Each number is 128 + 32 x the weight over its row's rms, rounded and kept within 0 to 255. Layers, rows and columns count from 0. The size above them is the row's rms in percent of the matrix's.

# layer 5 MLP gate, 192x64, rms 0.453, rows 139-173, columns 0-63
size [ 95 107  89 102  90 100 100  90 106  94  97  90  91  92  97  99  92 124 130 102  96  94  99 101  95 100  91  90  96 106  92 114  94 113  99]
[[120  64 172 152 195 143 143 128 113  55 155 163 107 133 128 138 103 117 161 122 152 128 137 133 137 117  66  67 135 133 140  59 124 140 130 142  70  95 195 138 168  86 114 150 107 140 162 132 138  90 100  88 112  92  80 135  89  87 148 149 123 154 130  76]
 [127  94  84 137  94 205 146  81 160 144 111 132 149  96 178 191 161 131 136 128 125 114  77 105 162 142 143  75 169 111 127 106 172  71 137 107 102 154 157 103 126 108 117 156 151 154 146 103 145  90 118  88 113 107 116 122 122  78 101  99  55 197 119  93]
 [104 149 163 119 100  98 127 154  74  89 101 139 112 111 103 179 144 194 191 112  88 206 166 165 136 117  75 139 163 155  88 100 155 150 129  81 137 122 157  92 139 105 118 184  89  99 158 116 139  59 163 127 185 146 109 117 140 121 140 123 122 139 140 164]
 [155 132  67 104 126 150  62 133 237 122 102 128 197 138 123 140 149 150 156 114 130  94 180  98 151 120 137 166  78 181 124 156 117 169 107 161  82 127 135  91 140 123  82 160 104 159 148 154 185  72 145 150 121 115  96 114 127 138 119 103 144 142 144 135]
 [179 125 149 110 123 186 122 145 128  86 158 201 106 173 133 160 173  89 169 106 163 124 148 105 117  85 165 125  76 113 132 113 106 111 178  69 141 156  86 117 141 132  99 174  96 103 129 124  97 111  71 117 137  64 117 164 130  78  82 105 140 136  91 158]
 [114 177 119  92 110  81 152 164  73 170 117 123  53 170 109 155 113 130  99  89  83  60 161 146 160 165  70 153 110 142 143 155 135 103 148  91 125 151 153  72  87 118 178 160 126  76 160 121 105 115 120 148 133 111 154  99 105  93 126 180 135 107 166 119]
 [109 107 148 116 135  78  80 163 115 124  97  91 103  92 129 113 112 147 153 131 147 111  82 128  86 143 122  97 184 159 112 146 130 143  96 155 168  98 106 207 128  94  80 149 175  82 153 131 103  52 136 175 116 169 151 103 114 156  65 124  82 112  79 146]
 [133  94 111  42  97 149 122  93 104 159 177 104 111 102 119 123 117 133 175 106 127  99 131 122 132  95 142 170  95 147 124 131 147 133 242  96 111 133 150  97 102 127 194 189 103 122 150 127 163  62 111 125 128 138 105 161 181 120 150 160 118 170 115 133]
 [193 100  78 162 118 128 111 155 107 126  70 141 136 137  54  78 145 161 173  82  80 170 126 119 121 182 168 152 149 104 171 114 101 152 126 138 219 147  75 128 125 131 124 155 148 144 155 166 117 153 153 141 115 165 153 116 130 105 134 130  90 104  75 146]
 [143 165 110  89 124 184 167 111 105 128 155  90  93 141 133  83  96 126  95  73  94 138 104 122 146  82 163 243 132 135  98 115 143 122 134 129 103 153 117 125 115 134 139  62  88 115 114  83 126 113 124  82 111  71 178 120 129 131  67 106  92 120 146 162]
 [172 108 108 139 121 198 107 149 167 175  81  92 167 147  85 195 144 135 130  93  94 176 129 120 121  75 127 140 159 124 175 134 142 160 152 159 132 155 185  65  68  77 124  96 119 109 117 101 138 120  93 116  69 120 161 139 139 118 103 135 103 168 142  96]
 [133 128 143  87 127 144 136 197 108 152 105 204 153 126  81 120 123 136 182  81 172 110  62 154 141 126 172 155 132 118 119  66  95  89 118 120 161  71 121 123 107 118 118 157  98  91 163 120  89 161 152 114 170 117 145 123 173 113  79 150  92 151 174  84]
 [ 58 134  93 163 165 106 101 159  79 134 123 105  76 106 144 122 144 140 107 115 152  68 113 162 175 155 178 160 115  75 139 112  94 118 148 120 146 105 137 177 108 149 111 109 135  72 127 119 146  94  98 138 199  64 128 163  88  84  79  84 123 155 114 149]
 [113  85  92 130  84 161 102  78 182 141  94 167 161 128 163 142 113 105 128 107 110 117 167 132 225 102 126 150 161  76 122 113 203 116 102 166  89 116 105 111 127  80 120 134 149 122 141 134  74  91 141 173 132  94 114  56 130 106  93 143 121 152 132 106]
 [111  92 152 150 160 193 151 104 103 183  88 139 113  90  88 149 149 127 183  81 144 130 150 146 125  54  80  66  76 161 104 119 153 136 108 140  76 134 149 129 131  91 126 166 130 141 135 109 138 110 163  64 146  81 133 120 107  98 145 186  89  84 126 123]
 [108  83 164 156 111  88 106 113 118  91 109  97  87  76 151 126 145 174 191 121 149 174 154 117 167 126 123 170 132 152  96 161  73 110  75 127 173 114  63 114 111 126  97 186 150 124 128 156 116  71 110  72 157 149 112 145 139 131 132 173 123 126 129  55]
 [119 101 122 148 197 151 109 149 106 163 149 158 130 148 103 176 114 109 127 100 185  81 104 166 136 146 175  91 118 102 163 137 130 188 185 131 124  76 136 176 114 165 116 207 171 170 145 130 112 135 182 171 141 141 111 197 148 112 134 103 130 135 151 160]
 [107 153 108 126 123 105 134 105 133  90 161 187 128 136 153 159 139 139 135 146 178 142 105 162 119 118 105 126 137  80 158 152 178 121 142  88 144 155 171 108 109  69 149 102 210 210  47 125 168 113 172 165 109 120 133 122 165  96 140 168 160  96 116  95]
 [ 90 167  82 150 152 171 123  33 124 120  86 129 112 133  92 150 142  71 170 144  99 139 147 182 158 128 110 118  99 153 180  91 101  85  77 163  86 121 155 110  87 143 145 113 128 117 150 132 128 124 134 120 186 116 148  89 114 169 148 195 180 141 149 115]
 [144 117 117  90 105 145 143 145 155 109  61 148 107  89 105 115 161  95 154 177 102 137 150 139 137 127 166 101 107 132 133 160  96 148 176 171 157 127 212  97 156 191  84 170 136  90 137 120 157 104 165 182 190 125 122 165  97 187 107 125  91 168 123 127]
 [100 121  64  91  85 145 159 107 123 116 117  72 129 155 128 109 118 165 141 103 137 155 135  95 181 119 128 186  98 116 107  87 127  88 149  47 127 110  55  99  84 193 130 157 136 114 183 124 133 119 176 194 112 127 184 124 101 109 118 115 114 112 136 126]
 [158 116 104 140 157 167 104 187 185 124 117 142 128  68  99  93 107 122 165 150 158 156 123 100 143 163  95 102 129 158 149 115 134 119 110 165 109  90 114 132 181 126 161 217 127 166  75 125  90 145  97 128 129 104 113 165 100  60  86  57  94 128 122 153]
 [179 126 105 150 124 172 106 121 150 178 149  89 143 136 114  85 100  91 112 164 116  50 143  85 150 107 134 149  64 142 104 142  80 162 145 118 100  99  88  83  73 108  96 100 134 144 108  62 135  93 134 174 144  78 146 150  49 124 111 151 139 130 124 121]
 [144  88 147 129 106  92 120  92 110 118  99 102 135 180 103  86  85 165 139 158 169 165 141  88 108  78 169 171 152 106 196 147 125 181 112 164 114 162 135 176 172 112 100 136 162 149 107 105 149 131 133 159  91 158 193 176 121 133 120  78  82 152  99 166]
 [137 164 104 117  76 113 153 168  86  81  91 134  72  95 111  77  72 154 137  68 100 115 125 136  82 149 123 110 103  99 149 155 150 110  97  75 141 149 144 100 129 108 153  57 147  81  65 149 123 136  86 117 159 137 156 152  96 106 194 121 124 108  85 126]
 [131 101 171 124 130 221 130 119  59 155 107  88 186 148 125 121  77 135 157 139 118 115 101 140 137 141 144 107  96 147 144  65 158  67 147 147 103 142 133 143 122 106 176 135 148 106 153 121 163  45 100 160  85 172 149 142 171 140 167 109 135 140 159  94]
 [ 83 170 113 183 101 106 118  93 114 147  54 147 126 111 134 138  92 109 142  51 146 120 135 130 213  99 133 207  67 129 125 105 130  89 150 122 136 129  81 149 151 149  93  95  99 120 101 174 116 123 167 106 161 119 130 124 130 141 123 137 133  95 202 118]
 [126 145 136 102 148 146 122  99 180 158  93 112 131 140 161 141 184 133 164 122 103 145 132 136 146 135 112  88  84 112 145 126 203  97  70 189  58 115 179 147 125 168 175 137 103 105 151 140  93  90  98 117 138 165 152 128 139 113 180  99 189 199 130 109]
 [ 88 156 160 118  83 124 147 144 147 152 110 115  74 106 146 176 171 147 124 130  75 137  78 118  76 118 106 101 171  99 102 131  99 126 121 155 154 156 128 121 105 112 173 101 113 143 129 110  58  58 135 131 131  79 185 132 170 123  73 101  74 158 118  62]
 [133 122 119 120  80 126 111  85 163 111 102  91 110 155 111 101 110 127 207 119 177 169 140 130  96 172 150 114 105 189 154 151 118 163 187  89 143 111 116 139 142 211 152 155 164 114  80  72 112 127 129  96 130  82 151 145  93 154  78 125  85  85 127 104]
 [154 164 127 117 120  75 137 144  95  55 106 128  98 109 176 187 134 109 107  73 153 139  99  60 149  99 170 152 124 107 110  96 170 147  65 119 113 119 146  96 150 128  68 138  70 158 145 158 127  98 163 131 158 158 129 139 205 116 126 163 133 113 118 171]
 [134 139 145 106 146 148  91 135  70 159 120 139 210 152 144 114 194 176 100  76  83 106 173 130 142 141 132 153 165  76 138 161 179 122 103 102 151 154 188  91 119 133  98  72 146 144 114 167 109  94 112 185 186 140 130 120 120 131 108 153 144 171 152 150]
 [ 74  98 137  67 130 178 110 126 127 130 100 171 138 151 118 107 119 100 132 106 126 141 137 131  85  62 157  95  46 135 142 112  89 192 151 134 155 137 166 117 127 103 148 192  92 149 174 145 129 168 106 165 153 126  79 139 122 144 137 149 151 106  58 183]
 [135 148  96 108 154 133 144 180 119 152  67 172  98 136  97 118 113 167  92 142 187 118 157 189 107 158 153 149  57 123  61  85 178 129 148 145 155 167 152 135  79 145  90 128 101 186 125 158 145 126 133 104 130 169 111 137 152 122 111 162  69 131  96 169]
 [153 118 116 106 137 153  85 171 132 115 179 128 141 126  88 150 154 151 117 150  88 142 183 135 118 123 125  95 112 187 115 112 152 122 153 112 146 157 141 210 137  91  72 151  94 132 124  68 118 140 149 156 158 124 116 119 103 102  61 164 193 126 107 221]]
# layer 5 MLP up, 192x64, rms 0.462, rows 139-173, columns 0-63
size [ 94 102  94 100 102  97 105 102 105  98  89  97 101  99 103 108  89 125 126 101 100  83  97  87 100 109 102 101  90  98  95 117  88 103 102]
[[191  48 127  80 152 174  91 123 110 143 131 110 157  97 164 174 104 164 165 119 143 156 129 138  77 103  68 131  97 100 137 140 116 144 149 130  57 122 121  74  82 150 161 119 130 108 178 166 146  94 113  70  73 130 123 162 111 153 137 158 120 148 129 158]
 [ 85 144  81  82 163 146 122  82 185 146  89 117  66  86 115 175 122 114 135 100 147  63 125 142 144  95 155 147 158  93 100 127 167 176 127 103 121 110 122 136 116  99  78 143  84 112 105 148 162 119 109 131 197 133 163 115 161 176 174 125 142 189  81 134]
 [ 65 112 176 139 148  54 167 114 130 125 138 168 117 154  86  96 113 131 123 146 142 166 137 141  61 123 129 109  98 163  96 137 124 113 152 105 138  82 142  64 120  73 205 164 113 113 117  84 111 126 162 141 134 131 167 108 187 106  99 121 143 108 122  52]
 [144 153 156 161  78  58 133 187 130  83 172 166 100 134 108 142 150 130 138 129  90 122  80 101  60 125 130 144 182 133 128 114 149 151 166  82 114 150 126 152  86 119 181 121 139  91 117 189 143 122  93  82 169 118 174  91 118 127 122 170 148 132 197 140]
 [104 126 156 137 152 131 128 183 124 154 130  71 149 103 214 124  74  95  95 126 154 100 109  78 140 122  89 123 169 139 165 103 109 180 104 184 126 146 150 138 112  93 173  62 164 159 144 171 181 169 174 123  95 143 153 148  94 132 163 125 144 155 157 118]
 [161 124 168  95 182 202  84 169 138 114 104 118 141  98 138 150  93 146 146 128  67 158 158 140 102 126  67 115 122 132 104 142 145 156 149 182 155 155 130 133 156  93 125 106  89 155 191 149 172 172 171 129 102 189  99 132 122 142 175 107 173  91  90 108]
 [154 110 103 165 173 141 129 111 171 111 184 166 158 146  92 116 143  93 112  90 187 152 166 153 129 100 168 105  99 151 160 158 111 120 143 138 133 127 121 130  70 109 154 150  91 106  99  90 138 142  81 177 137  99 106  65 138 116 135 142 220 140 201 100]
 [144 159 131 108 123 117  48 136 158 149 123 112 146 143 116 134 104 163 106 122 174 160 160 153 158 161  97 171 160 121 132 185 136 171 128 102 101  88  86 189 118 126  88 169 120  50 122 170 110 181 160 133 155 170 145 113  57 182 116 118 122 101 108 110]
 [149  85 151 105 116 139 155 163 177 128 117 108 166  98 122  77 157 123 105 138 162  69 144  51 128 150 115 107  99 153 146 102  91 172 147 155 190 181 157 111 114 178 107 150 178 128 118 131 132 155 112  98 134 122 127  84 133 153  28 167 140 167 134 124]
 [140 113 207 138  68 196 130 133 146  77 130 128  91 124 102  92 118  69  92 108 124 120 109 139 154 125 119 153  80  88 143 100 143 140 136 144 111 156  94 105 111 138 134 126  66 189 130 119 179 162 136  54 107 132  84 145  89 109 122 126  89 189 150  95]
 [186 117 147 113 145 152 142 117 155 112 117  98 190 103  59 140  98 175 104  88 144  79 163 153 140  44 142  52 102  96 108 116 121 184 146 156 139 156 113 118 114 156 123 152 129 101 202 112 130 174 126 113  99 152 134 134 110 126  75 130 107 152 106 170]
 [152 127  91 177 141 148 132 158 155  79 101 196 159 156 123 144 144 126 198 124 112 103  56 173 149 129 133 141 108  76 121  95 108 101  72 159 162 105 176 112 161 128 166  90  77  71 153 154 155 113 127  90 169 106 147  79 133 110 140 150  91 117 142 104]
 [144 126 105 137 145 132 178  94 141 105  80 147  72 130  87  75 111 204 158 156 131 172  73 138  32 109 104 104 148 118 102 118 118 120 135 121 152 164 111 118 146 113 113 154 113 168  35  96 104 104 116 121 154 158 116 147 166  74 148 114 124 107 134 155]
 [110  86  93 168 106 135  56 119 132 143 120 150  79 124 174 136 107 128 127  82 156 188 149 137 206 109 138 159 183 118 166 145 178  94 117 148 117 122 128 159 137  37 119 116 154 106 123 190 103 125  95 185 158 116 129 112  88 113 149 142  98 131 140  99]
 [100 148  30  99 196  95 182 130 106 141 121  74  90 156 123 107 115 145 126 143  83 127 138 141 146 142 174 167 143 145 164 161 116 145 163 162 146 131 133 129 121 192 145  81 130  82 126 137 142 119  97 175 129 111 189 157 191  76 103 156 133 144 107 124]
 [131  49 153 183 115 135 108 139 100  67 123  97  66 165 143 213  87 183 136  94 142 147  68 134 132 118 113 141 110 170 126 135  77 131 116 106 139 104 109 134 166 154 148 133 141 102 141  85 144 146 122  80 137 132  74 131 139 129 151 126  60 119 102  81]
 [ 96  82 151 147 119 106 120 165  99 118 140 108  67  86 100 147 157  86 102  88 170  83 160  91 146 153  19 123 112 130 142 134 130 149 110 131 124 114 170 174 151 110 111 146 138 100  48 156 110 160 187  91 159 134 107 146 118  65 125 143 136 122 110 136]
 [149  97 106  92 152 143 176 160  78 175 125 104 135 103 136  66 125 139 145 149 107 131 124 153 133 159 160 126 101 197 137 108 109 121 106 141 159 136 126 195 177 156 100  68 129  77 195 173 101 166  98 102 105 158 187 112  95 142 101  78 105 136 147 158]
 [ 51 140  97 172 154 198 138 116 175 131 117  82 134  93 157  72 154  70 139 108 100 142  90 126 131  65 115 116 135 150  96  94 125 178 135 126 126  82 120  78 161 131 177 134 117 162 123 116 106 156 164 120 146 170 138 107 125 198 128 153 105 138 144  71]
 [122 114 115 110  93  79 121 110 128 121 103 107 156 110  74  95 135 114 110 181  41 123  96 140 125 140  95 181 110  91 125 174  62  81 148 147 164  64 122 139 112 130 145 177 115 111 151 122 117 174 104 191 118  91 137 103  75 123 109 118 114  81 161  85]
 [120 118 192 132 113  81 105 118 120 116 179 105 169 168 202  96 142 109  96 102 142  77 134  94 143 160 105 137 154 115 129 138  98 128 145  71 138 218 112 179 125  87 129  90  90 183  95 163 140 117 144 113 161  98 151 112  97 181 113 112 110  87 159 125]
 [202 115 110 119 100 104 116 106 121 120 122 113 138 153 210 162 151 134 172 100 103 141 128  98 122 184 171 161 158 151 108 192 109 214 107 104 118 152 189 121 116 159 108 116  64 117 135 158 149 124 149 120 171 151 137 138 137 158 104 157  61 102 145 113]
 [173  74 209 141 113 140  68 171 104  96 187 149 114  84 170  84 139 146 113 121 101 129 136  95  75 145 125 116 165 153 127 100 154 104 128 162 164 112 138 166 186  86  83 121 192 125 147 128 137 168 151 113 125 121 132 115 118 128  93  46 116 124 121 118]
 [162  86 201 182  70 105 169 161 117 131 145 142 112 120 103 131 161 136 110 115 115 101 106 141 157 156 137 151 135 105 136  95 120  89  88  39  84 169 167 116 115 165 139 124 121 162  81 111 101  84 128  89 151 187 125  99 132  76 141  93 177  96 153 134]
 [139 155 141 165 175 112 107 147 134 183  99 188 125 152 125 126 149 107 131 194 115  94 132  95 151 120 103 179 121 135 137 137 125 107 112  92 114  83 129 106 117 207 135 121 117  95 178 111 105 132 125 136  89  57 110  59  86 153 102 155 207 141 176 116]
 [ 84 122 150 119 110 161 153 149 116 105  99 131 155  94 109 131 131 114 152 135 110 110  93 122 193 150 210 176 148 147 133  79 135 118 142 103  98 136 151 177 132  85  91 146  76 157 170  71 142  40 118 128 141  88 145 171 188 125 119 104 110 106 101 178]
 [163 126 147  91 126 122 169 135  78  98 123  45  84 115 131 146 111 115 124 101 134  56 133 182 140  97 155 113 155 106 138 138 110 177 177 106  97 164 125 142 113 125 115 127 144 132 184 162 137 184  74 103 167  77 128 152 120 159 147  69  61 121 113  93]
 [141 152 121 103 155 139 174 127  88 147 129 119 117 106  70 107 137 110  82 151  75 131 125 143 179 188 102 153 129 114 135 167 127 132 115 147 138 100 150  45 176  98 125 160 122  53  50 128 108 110 144 144 131 141 163 113  66 104 136 173  82 131  97 171]
 [ 95 138 139  73 154 110 110 110 156 148  40 125  31 115 127  62 122 131 185 120 124 162 140 106 181 146 114 177 146 114 118 151 153 147 145 152 151  44  83 139  84 119 113 121 154  92 121 107 137  81 132 109 102 114 123 146 100 129 117  84 103 145 104 127]
 [187  79 160 159 133 109 128 146 135 151 171 177 102 135 106 112  50 192 108 134 153 143 143 154 160  91 123 132 159 110 111 112 154  91 141 166 114 171  89 152  99  98 119 158 168 143 175 134 169 105  77 157 137 109 135  63 169 112 114 162 164 195 120 128]
 [129 141 164 130 104  40 162 110 102 112 150 187  98 182 138 171 139 112 125  71 136 148 127  80  88 111 135  99 155 146 190 100 139 126 114 133 168  89 109  61  99 130 144 142  85 121 168 120 146 141 151 133 126  95 157 166 160 140  93 174 159 183  79 138]
 [162 183  97  70 119 117 161 120 151 120 146 113  92 158 105 145 173  90 136 124  99 127 129 124  85 108 108 123 126 113 147 119 137 117 130 145  33  95  96 129 111  67 142 120  97 156 116 145  98 175  92 141  58  82  97 100 146 120 133 148 119  42  93  76]
 [110 118 137 108 128  93 128 124 131 142 107 174 130 177 126 104  83 123 154 176 105 147 162 106 101  93 163  60 125 147 189  94 104 185 135 111 126 104 190 112 139 123  99 157 117 165 157 165 104 120  73 124 205 123  95 129 116 161 136  91 137  70  54 150]
 [107 135 159 108 104 157 124 119 112  96 133 125 116 106 132 152  75 138 140 156 172  66 160 134 128  97 109 171  86 119 105 127 188  77 153  90 124 144 182 167  86 137  59  50 147 142 145 153 186 136 108  73 144 122 166 135 142 100 168 121  78 119 158  86]
 [145 116 158 127 130 128 166 124 104 124 110 135 100 196  92 147 131 112 142 104 125 128 136 127 161 172 168 112  65 105 144  94 178 105 132  73  65 150  53 126 146 178 110 159 170  81 159 133  96 150 115 132 114  70 142 120  62 144 134 116 114 202  93 109]]
# layer 5 MLP down (transposed), 192x64, rms 0.427, rows 139-173, columns 0-63
size [101 107  95 101  95 102 100 108 106  98 100  89 101  95  98  94  90  99 120 103  98  92  98  96  97 108 101  91  91 103  90 107  91 105 110]
[[135 160 174  30 155 162 144 159 149 174 135  97 139 193 167  85 106 138 108 139 121 131 126 166 158 173 169 123 129 142 133 176  87 159 187 125 146 151 118 147 142 148  84  67 121 152 161 131 171 106  91 148 110 139 131 117 113 156  99 149 110  89 131  62]
 [135 143  76  85  95 162 168 124 100 110 218 112 125  83  83 144 126 163 103 114 100 139 118 134 116  74 176 147 139 162 174 110 119  91 123 112 122 107 213 136 161  90 143 114  80 128 135 124  58 173 150 159 114 153 123 126 195 158 120 146 147 131 109 137]
 [144  73 198  93 124 145 129 121 171 165 151  99 153 106  70 131 106 113 105 130 161 168  85  93  68 116  80 114 130 140 191 154 113 126 140 137 143 106 142  97 120 120 118 184 108 153 187  97 135 142 157 161 171  76 142 148 140  79 168 160  75 138 174 126]
 [136 103  75  94 156 109 153 119 150 160  91 121 208 105 104 134  75  61 110 123 148 110 196 135 124 128 150 121 128 113 106 186 183 146 172 149 123 136 101  94 133 136  55 118 111 114 145 132 200 149 121 113  84 123  91 131  83 145 133  94 110 102 167 168]
 [102 148 110 115  72 152 104 125 139 131 129 129 108 117  68 153 134 135 129 147 119  98 103 129 124  67 114  96 126 113 100  79 185 150 147 194 156 168  99  79 158  53 123 173 144 172  86 123 178  76 101 100 114 118 115 147 108 114 105 153  95 137  48 159]
 [137 109  56 105  95  99 135 118 133 170  83 172 117 118 176 133 163 123 100 147 110  91 115 107  73 114 204 171 122 148 110 157 127  83 167  72 116 120  86 123 126 165 156 145 139 120 172 160 168 160 160 182 180 162 111 124 123 158 128 133 140 168 122  63]
 [127 161 118 143 151 112  97 113 111 127 135 156 172 152 123 131 133  88 130  99 100 138 149 154 168 160 124 159 140  95 176 123 154 116 125 114  95 122 195  89 147 111 177 178  86 229 129 136 182  93 123  81 173 137 119 151 120 150  77  90 118  58 173 151]
 [119 116 151 161 131 170  91 112 143  99 151 131  80 185 118 101  50 174 158 127 144 123  69 155 130 133 126 205 124 128 144 121 149 124 118  75 131 117 113 154 110  96 106 140 160 143 165 110  95 153  56 119 112 161 146 211 122 146  89 170  86 108  94 148]
 [109  61 114 147 171 155 141 107  82 101 107  86 195 148 133 113  83 135 161 165 138 106  86 103 144 135  84 135 134 112 134  84 122 138 210  74 108 141 159 185 130 115 150 102 144 134 183 117 139 159 130 165 173 136 118  97 121  48 123 147 155 175 121 120]
 [131 137 116  82 118 168 116 166 135 188 140 148  93 175 103 101 144 111 172 202 155 125 117 159 148 152  64 132 164 121 120  56  31 120 108  90 156 102 153  86 154 135 185 155 131 140 125 121 138 121 137 170 143 108 149 159 123 101 127  91 112 176 128 150]
 [ 91 149 173 104 105  84  90 151 119 154 124 115 135  40 150  69  98 160 122 187 148  77  33 154 161 150 160 117 142 153 146 156  75 120 140 156 127 105 170 108 120 114 140 156 169 125 176 133 149 155 100  85 133 148 129 136 153 119 185 135 119  94 140 135]
 [109 192 145 141  46 164 132 166  89 177 124 147 106 107 119 126 169 152 121 116 143 124 123  94 190 150 156 145 146 141 130 120 107 151  96 147  44  87 175 153  80  80 134 136 121 108 128  99 146 178 136  98 131  88 158 131 146  91 108 126 127 126  43 105]
 [100 173 108  93 156 107 151 117  91 125 175 160 144 141 142 156 157 139 141 113 156 122  89 203  79 117 132 139 137 120 161  81 168 141  88 119 141 202 170 199 136  94 115 121 108 117 128 179 117 165 137 139 108 142 176 166 172 123  60 132  94 114  82 162]
 [148 184 112 171 138 144 167 167 140 138 133  87 115  85 132 175 115 130 211 162  98 183 166  85 112 191 114 132  57 122 137 165 108 174 143  85 163 136 110  92  91 124  84 165 181 104 147 114 139 150 155 153 182 120 116 130 158 129 135 121 123 130 116  90]
 [151 110 139 154 118 186 152 117 178  64 103 110 146 127 139 110 113 136  85 121 129  85 140 145  71  95 138  80 144  41  91 132 132 142 121 127 120 115 146 137 135 119 131 152 176 160 118 181 137 118 147  78 150 182  78 140  34 179 124 111 165 125 141 150]
 [140 131  83 197 119 128 151  76 138 131 161 144 127  89 121  88 162 151 128 168 124 139 178 136 100  88 200 148 193 130 123 132 160 184 125 128 128 191 119 197 155  78 166 126  88 129 164 148 153 114 178 123 103 165 143 155 151 110 104 133 101 109 173 151]
 [173 122 151 180 100 119 109 167 136 129 110 113 106 139 117  79 103 176  97 199 119 123 112 132 134 162 186 130 123 148  78 134 106 141  98  90 139 143 146 146  72 117 130 170 141 174  90 109  93  55 102 144 113 109  96 112 161 130 139 167 222  80 149 113]
 [110 109 119 130 145 114 145 122 127 145 159  59 125 174  97 110 137 183  80 139 104 131 158 122 114  95 125 172  63 190 123  88  76 144 100 121  98 160 128 126 129 167  82 152  75  66 130 166  78 184 110 102  77 110 167 140 113 166 107 126 183 133 117 118]
 [144 150  66  61 127 170 137  90 132 151 109 137 129  90 183  74 151 112 142 132 139 165 134  67  94  76 126 120 165 175 128 103 114  60  73 105  73 128 135  65 162 156 112  76  80 114 143 113 128 152 136 120  90 132 178 110 121 158 109 117 133 134 154 130]
 [132 159 156 102 122 134 126 150 130 138 169 135 148 161 123  83 107 109 103 141 208 152 156 119 199 149  51 133 116  81 137 156 111 124  90 153 131 141 214 124 140 106  81 149 177 110 167 143 181 123 121 101  99 127 147 120 118 188 145  76  99 169 134  92]
 [108 127 138 172 131  94 119 123 179  93 128 113 108 122  44 130  85 122  47 133 117 153 149 180 133 119 133 132 113 152  97  95 100 132 147 148 123 160  61 160 127  69 172 124 144  70 226 118 118 135 114 129 118 146 147 115 161 108 160 137 153  81 150 100]
 [143  88 138  81 162 100 141 118 136 108 102 134 161 168 137  65  82 124 111 158 139 135 117 188  91  79 144 106 115 185 132 100 133 128  69 164 132 124 110 163 153 102 120 101 145  41 116  89 130 188 170 104 141 164 135  62 100 142  96  91  87 135 150 117]
 [145 138 126 106 107 160 116 104 140  80 142 149  99 132  94 191 151  90 129 127 139 145 139 137 104 149  84 112 101 147 124 137 135 138 147 140 109  91 235 223 136 135 111 155 128 132 129 157 168 126 153 173  99 178 155  82 114 164 108 170 151 131 180 192]
 [ 64  86 112 137 111 105 121 185 118 128 134  71 140 151  87 121  82 133 112 146 206 120 136 111 187 150 130 156 148 100 124 173 116 147 183 142  99  93 119  93 150 117 156  96 180 117 145 152 144  81 189  99 115 113 142 172 145 158 175 175 175 115 167 140]
 [149 162 105 135  94 160 111 189 145 147 107 161 112 145 183 138  83 168 128 153  63 130 195 147 140 103 136 108 122 129 118 132 171 134 120 202 100 118 138 137  98  76 163 171 156 161 120 178 143 171 173 178  71 164 137 150 146  95 103 153 116  95 162 114]
 [168 165 114 128 102  60 140  98 117 130  59  92  82  92  98 107 179 134  93 172 149 114 180 158  89 104 123  98  79 150 101 119 168  86 112 157  93 127 147 149 133  95 106 115 121 100 155 142 154 146 117  60 156 124 143 124 197 186 139 129 110 129 155 175]
 [158 185  92 106 144  96 111 126 110 144 175  98 160 139 122 180  90 124  81  60 128  85 155 157 131 147 157 145 131 186 148 122 102 171 154 130 137  89 162  48 136 116  81 129  97 162 102 159 156 110 151 106 109 164 156  74 108 113  82  84 121 137 180 131]
 [121  89 106 119 105 124  81  94 196 105 136 158  90 199 172 173 113 151 118  80 174 143 119 124  93 161 131 143 141  42 152 128 173 138 116 112 116 161 129 171  83 100 165 115 128 162 155 138 183 138 116  88 127 192 144 107 118 132 101 140 129 117 188 110]
 [211 141 129 148 133 185 142 128  99 169 170 151 156 129 138 142 113 141 119 141 182 125  81  98 118 121 150  83  87  94 120 136  55 108 110 104 109 165 136 130 171 115 135 150 139 135  91 125 162 107 153  84  93 153 165 126 149  78 123  91 145  39 191 127]
 [ 81  87 143 113  87 161 161  69 149 127 143 133 157 176  93 153 171 150 143 124 145  69 129 130 147 125 139  55 125 137 135 156 110 151 183  88 108 168 143 136 131 111  89 130 107  89  91  46 124 145 141 133 172 160 133 148 120 191 102 168  70 121  88 142]
 [123  96  79 173 167 140 109 102 165 160 154 150 116 129 115 172 182 157  66  62 171 130 138 126  85 181  91 145 108 106  49 119 129  59  86 155 127  91 110  73 149 159 130 107 108  92 134 119 136 120 168 144 142 156 168 115 135 106  95  91 139 115 130 109]
 [ 90 114  75 111 145 116 147 188 173  97  91 120 117  60 152 158 170 159 111  70 168 144 172 115  86 107 139  74  95 162 126 121 165 127 138 154 105 139 164 122 103 126 129 178 108 164 107 120 149  84 163 111 119 133 148  94 140  75 128  88  99 183 189 152]
 [149 114 161 130 161 133 137 177 193 192 122  84 149 134 132 124 145 138  89 158 170 233 134 109 113  91 109 138 115  88  98 124 122  51 153  65 118 122  90 110  77 120 133 129 160  88 132 146  86 100 116 113 120 163 167 138 130  97 106 120  97 156  99 150]
 [150 144 127 120  63 147 108 123 148 137 155 149 130 164 103  58 135 104 144  91 134 145 121  89 186  85 165 127 173  90 137 104  84 144  91 116  86 172 127 140 111  91 166 106 119  86  81 180 119 189 112 135 146  79 116 174 150 137  81 127 131  96 196 162]
 [ 69 136 120 110 145 141 147 106 160 130 123 126 143 128 182 113 168 128  90 145  82  69 123  77 180 117  95  95 126 148 154 114 131 170  98 135  76 127  93 128 130 153 107  83 159 124 125 154  83 127 110 174  79 122 158 210 131  52 179 106 102 166 110  99]]